Weights of a small transformer language model.
Architecture: RMSNorm before each block, rotary positions, normalized queries and keys, some layers without positions, exclusive self-attention, attention sinks, capped logits.
Each number is 500 + 50 x the weight over the matrix's rms, rounded and kept within 0 to 999. Layers, rows and columns count from 0. Numbers have three digits each.

# layer 4 MLP down, 64x192, rms 0.0522, rows 0-63, columns 96-191
608499497486507481546461545483504556467526554495532530490489492478521519462480464465600505522419432459508512519492514566533452464486565460568435542555538520446441495489424502589502414525496492472583500489471567553476485512485511409540434367510461575537481527499517486453424505524495519505
453494533472471500566658416465476583520536464532452493517418457484534595571615533512509455481465518445444517471487521427526510448536529584492485525381523553645484488456495564420597510460499501582485530531508542535484529422599549537545490438534459485493586461423531582493501361467415540511
445438553449486487432555456629516452595482426458510576498539512563393468510569577552458494531494462593480486457551512509440475514482528522556544455521540528517494475521503498496501590545435462633462593546515495430447529387625502468466521513461556554616458489569469484522490484552507526545
487524521492461526485443547550564490577566496555429543525538498521499629521571585544488510619498483498478592488521446500430472463491488473543578538535610564534473417479491595533531492513630588592444412588598527598450497445513547484529550450498646613476528477521546476491505565507521512493
445447488475533479524463479449579452500487529501447514503523486554470498467515571492532443526571572546484468387495513523559566475472518448581518491408488545529428435522404494519511512364443446593416479521424508489507573399494411522398582468510528547504569549482496491510458534462584508414
558509501601529497470524513520523484485539532421430502482568487465556467456548505479430444515579537436600524549549440447460475510497473485468502468592495543519515460494415514464454479436373536511510504512453518554578474560502421433471429459532444483497545532526481560470566555496454432495
503464493471452582534440516591507552541505448522412488459505458522477466564494410539572491552449509385514516538541471567481572548516418486496450543518440472409476457539502425531561474524449492500527545455586507525410414526507514512527548550491541463497491517502515449547481554457434503506
452538496541470498543440497583564564410477514471471489481572573490487532413543503546526541493460487479496509540602546455422431524504572568520448439480500444500522518433515552484473481497424542540443582459539496502524455516477518427509447495514559550499455476549495563532500541439496456418
515535518534504448602490533447512484579624446500570473467532536506452538544542513519489511575543495467415472579446460523498518533501608567523484487418563539553615448551470430442493554533493455525542467561477517524425448465505518578510448488479455479582431517535537529446496451498457544501
459440548505447455489483498461510438556597413506513461465436471491496508347458472427578457460543453463460516517505476510525565511484507513434481587490475529547530483547448484519431470483478564517470538511484637578533431414542478460451475461542451468481573613493496519572451510536593529443
474538469517483436534450477468423497461516476430447510458531535571469488440573521439456517476565509504388519510531410584482433410505521505581501503569462442470436460460434501408531531486496397429486533489462428556480485518462540508550521420506539489543505498472513421448509531454504462442
477491463469538482429475393477474532510505478479437461546507487515523501437512541517488460429558488482540458470478464618370565481520427497513574511508477575437434418519491504500459481452482525537444519499550535492493447454537551491558423453456569546486419511420470475437476480501481445470
449531443491589544557549447445525494573454524620506517481536546496517508410333502454443512547448589538395463422548417483482455499528601596410490606463567464519460558487540554507578457582524478443552496572526535524520418477416477566430496403503488497490513521523517501537468455526474544489
489514543524500593519504579487413531513616365488539466439540504469433458403517501457469495466455517479557481575500519488454533516509463407521463551467615493449448457483512453461468552411530540552509497501460477488542444450451416546503550526591585467529575417501472580516644541601506444524
554579532482419582520474508493541508441527567570591522461495452443559459450474471539570583512490425569463541533449512527494497588507543567572577500507508460527571464510499460534519468491382530533408506538481565581521413440544457406527458501504462387553577467463493483462487464519488475414
381559504508548378425469517484501476534417461457428417492517497435412534481467509421404498455439421479507516543536398634510518375488564584462479509453499493544381613607477482513552481522540560504503486450514398507454483460433447528613629498520491595473419428468549499475505625502386503580
516440562478459478451500490530448443531487420485482470518589480492482513517503606496415629436531443478560467456445501552437519439481424503473462458511473525486467506505511469479445462496512479463476428478438540520421451486394529505557600572470451457404428457517458501413433492429453502621
497489582606570498504474524543447461522561503570490513486509564454507529605551466513509558543516381509522459509483486519555521539532542468476567418541533518486568455523498543533483530487537561471472488550556447536579494451540477457559546488482583521483543480596508575404455562569511522466
512513508458461467511425535585569400504515424490478475461541422482466498413560513498457495451533537440463558486480489497521456464487493458536557481514479549522474522519480433547513603601456484466406571540474569563469505490525535437503434487523415490580483455472527575504591503510554482408
418436555517458451460512552513428578373456553527494464504450432472467450446486378468597516528496457646580478379506478481506541473457544452461469477566506484437460502474527358486443422442509445432486572462476514502477556497542478571349404438447489526480431447478486454568610537439588441504
529485562534487533355515536542448498480510470575472506559574471482428501358566538514494540471505543471503496505488411461533490536521450494405490523424492566487494439593558537489512480482442509435453485419546465506421445477447461461493495412498487496444517527474546574491439550556429486514
420441458592525517551660552549447445473435477460522496435488499517512536388524542522479529517519540551565500414527443460502408460483511488544510499492528528385523479473436473430496620522441506445464514521389459461404461385439436614447516498498466534503620452451457524459469479430559501460
519386544529496483453510487499434559525486423473521462420530461521546469510504472533551361475456475456478479480540454550490489421514420523556538514463461403478485463507526572443473534499499509418465505477536520491524470471477538469488480414507531568504437447508496424454558453465547581487
448568503522479547580483536564469384549349396463536489439531532617544500546480576467512498522471417452484572514463509582574541496494577503477494430501533473566496562510485550490420513548452463427514468498471545581489452611562498496625514510464537574604453498539483484504479571476557534502
507419462424484442437503542475480597510477507463514587612400515528493443597456533611434492439531473428447498510508487460499405431476549554479502474472404590554501468456429505465430368510453541453452475405488463503511458526506515422552450457417557524447436507518460462514563413456538441483
501561461549509531513517609413535485456527567524549472474435455560454491482497482544504494450407463549575429510507454509477558580509464568412498577591553430392496420546506480512564515621460485546469534480460407393475435540410447551579527498510542588461506524581446543459536515506434518492
449510390507441506460500439391498466505526506433509453480467512538500446511491506468552382431562470506480557528546402508561467398473445460522496482494425495561523500485396444504531437451495480468436505534416486439487479477548436465537491445520600493458589461450502442421546395464502457387
448519430547539505416485551430557528545626536507496505462527470457521528395521425546446495595488505506477492476535538542528516506473518482495534664576593556481612567664496539491426470515525573593472503531485480452564505560522509479466491537541524469424471537556555464499486559543469523560
528483452551502568536465508404556525535452411562430496446396562448554424519452441517474535560568432500504511511378462495543554486513483424393450514582578400466562518400528586597393470518413427376431608489474500497507435491496528496583536429530456521436459486577472508443542447518576540493
608593487470521518485529510500488462610541514496506389433498545494523434517455574550475554465518558470481521443544525490458506479512519468453475473509539526489485435567497491476437546558488458454404522486407471538496484425490568546560626509518530620402504452546495542600513560523561497489
549544467490484444470455463502502535561463464447470548584622530531499445439504431548448465445537464495491462447449504500424472500467451543523488505493515426452417542447467555481498500492438501545479516525508476495545501512569524526493537465508491470459583415525473502579577581506482522481
479461498506516408505516453443405541336474463666493499504394500540536498461482443477480509419554469575503536532566560485491434476514593538516486496442481497526443507575584460491519490460576385540449464502549518474571470515468470562461533617500520574528480675525470530571553538614510488580
499577519570509534500575577532489505401590403498493496472467515471447529532524461592434448493507430596475478562469535586527610553521443651484499617448554499440583536516511568483509437564471548614523679450594511526410550563508565585586552591516489528458555492408487551494521441584501505434
668452586449528448480420462550466501487475439481514403324553463439405437408507434515486591488460564546455442460489480488521541475444489489456547489488443485523457478507499553545443506515533526481496486511557514503539412424489490442604438432430452587487492460494477447513498478510438470512
452606450531555545521543549423507492432495510483472450538492596573549517495473582558515544503457545522499504543484494461493534476485475570589510485455483525510534510507524577514450491493566521554566506436487515470455439534559555525503484522447510470560491432617461584495538575498531520537
495483484522537506471455467542542579529471463578604412510505489698589552471492466513499530460516482424556624451556483563627545516464551545497500560487425418578516429510540473486542473543468560463433470523556471509462489555468556473482469584517572449467484465597511479485446466567466465506
587486528505530444482478499475452425477562602515560451501428526509574467579488462438561492342529536477478563422557517524552583411451490515543449488478537473536500501500413576478532450500476480475492462523523522591504496560487493477421493441449551478587466416491476431463509511456455504460
462430513449585508487455440508458508566582570487516472522456501516489549548529503498469537518525489478549472387545590498599535457492462558516525557490540415422484519578543486492585594522578514481564463534478574454505561494512442487595498451454463466419564452436475421503490450391496477513
477536514501456572509437599513482516433547538496502563417512541470504478497533506532496379599540548328620498561551514529472455540577502385508439579474522529548438556473519498491459525480494553577530403515470526436470450571415554558491402488596528499488445473495414504470545504502406501511
495458486456539550520479536479525476542495480420482500479555514560538447513548528650415541538496553493472394631468508553544452473477507472444392472502526504560463534414487491445534473410463596563589515509558510509505599547415540510464608557529474544565470497502483456577450521487470420492
547488611400433475387568536500487458398553465496496501517489443542594561456560576422571440428504517432555457559466478472464485487483540372469485488553474561573569487467513449528546519589469558435475535480549510460419503467530615506511524427508466587468554524435538480524486508510431616454
458554528499539503509531433493496562480457440519510441554484566432457472627524542463505573492465461505547472446475471533490509475449444451461607495505570548492543538505498524490412472517452468441463452630483483554538539496479427592505462497449583498447549541482508544514503485502578543463
506512472461423477550417493492564599491559471577455424497435422529445522495478463544419533467572463576514486530479494468519552467507550446499502575555443491468329452517420466460551550487466567440545512460518526463511488433473518441452557463517571494548499531439525482467579468558514481520
493463543569483456528517485450486513449536544435422433418458412439506543624556446401542479528505497600481433511559495508486487494486478394475516488483517466525482530452447561391472492515416508572514426574498504516429454555500461474501444464402517451532505588442496454524547503537522488455
511470492527613555462509584565490463501517510514444542519389497518535520599534495517580556460484529396532534542512475518439474571519487403412532458499547585403389488520553540489524514492551521489513469367519513523464549473506502502437509501624464495611478479497466498486483458577520510577
452433498575514560538483497474528530495518497527460500527504501484544437547454536450509514547460360487508454506521483556606541509513535556397487585513453509449545524434552482504481508489554498508425528587432532445474546481508450551458487443503572439504528561453523518536522503460602595410
475467516508514410478542494466485479467567530431525453478518488532488375426526515477433471466478485534677512405507616536549427504534549488510542463551518482622537468501431511535528502426454472491590575434464457405599591490460496414396477451421488507473523528522532436579450462564468509470
416550433514411536536559459498470440483483559459519431542477497412479501516524438557476596503500505469414434431544537469589445480504508477479570510425546489480464387503606413434527526444498479528565505497612417513532471531505546446565527546478497505391493438448446481447479527386607375551
443541465585607468575434450430527493574455552425623574529485437490497534550467468546477520492474475476590458536450482395484382423502438475474424453458506477473472517512495559528477508452542614503451544509486457358430495502533421446584436516462511460494437454510511511501535529569419510377
479427464418569533495447532520478513498481532539453501468491532441501525504552485521459493477491489461464435486465472511432489491500479513528543483408557544581506494478418568524525554443579510496458416471520408503597554477442496512478502438480479536534505611531507464501476526501510518476
462522494494420490501523479455500536559541495430498426468422501457551467481534468502509517500607510438485556516535497477542414497492507506510343545472496470518580538539596504521459597465555508603460532476484521534547447471537559541440540517540569495538489501380481526490413544481494570535
508491485583418486536410401480407483413491499450540577356474438522491509539466376493493411513480400494445533468441447477499543508469570506506580502481469446449449541548611394452459553544442499537451420501409486477525503379513468414571417522493443428515499505456486562607509571467397387540
528486507464487576482456427529461586447488514562509478477526540480464507368449442545531490511484425445589456550483487434487551555515525495448446566505492554551608527452406515528467476451427529588475533543472536590506397449518485520393488439461421549446477523498508520577434466450509495564
492492472483362448457507437537449482513448417474375566398502501555487449519406497484572517500507375465461482409445570475456600452504544590539608462486548477505473403348516496477608610544461454574584535503470425598491479396564495498655523404509401503364423495591483585513523439527536421510
463580403510514504631532608487501484501505517468519552404611525443530489433458500476528628561468551492465405496497495452422414571524487428492394478519503461380527492491521511452460569583566559587478506497468526492443506583461557458514545471521387591443492524516435450468565552557549458558
588498593538512481582453546517464509435503548499563439491301456530509542558504475430500496524469480377488534461461507450529509510489460471402528446508526459433545512456545509451546491608565427478418496460598474493503545538521481507495501434447540495426374489459535481405499462530590473449
515553506509458523493469489543511545496542511467456509452553482453500546450475441550533525487496455495513676486451499496439552500538477447504560566500560468524465507550597495546468522550565589589472384534610535454464510491418507451503534485607563473537467498489476484477447545472449526539
547514478505598426595449556511524483465566518436526542505401610517575496497427468507513432450434497554415486508549464497569504513489584425497595506399508512482442534424455565487461513521528534462562522561498504520504503581518553478505506499492576408517512509433483486553523419487520512443
394414468464446462474457498519479445458349561529490445473560420556461471466512446479461498524486496420503551483499438550519479396524443498542512520549528391508522485501463496543564509571509492422481472506502444519468432484512426498468557408509476582486497429456525548428435454427538563512
506543494428545594589533555563448477532484548610497592464612536514508501516470567470470445476494436420461501478554570544438531581516550449487526501478478520503511377431538473524479511507490533559469539478430573538539510560535529496523512457486463592475481521548469522415460466475589505524
439457551539579507463494479497460510503547576491519504530542522487563599475471526536498430529447536507545423651547538607520503493495534496472457591474497399513442472569588621481438453456567634441430392525356537495548481491418544503484440487595472519551453496459487512433559504476552365512
560385495631490428461515441471467477429465523448543451536481549513582507493442566528482401494547480460561438512513536408361531422482540492537470514560560472495502558449431477492448469528534453528516566557473477427519535535601515469473610474564492481440552486523524485508558482435494492370
559558501481442391522536484548544391546426417607466477507466374535440467468452452516458493501458508516579444496572461427520498491524507568478450496531408554503451563458456487502507476525435453467471489534522430464491530446512524425455494535472435484417547515523567456435375408510498509502
499561432479466455515486510450432503528487524512529544462421468540506463434415414550441614465361490481542437537542497466611543611500448546535533519455468550515481519517450515552535446391545533480509459471526494467536387518547510514540539484489450487546597425539487433511587484517497419468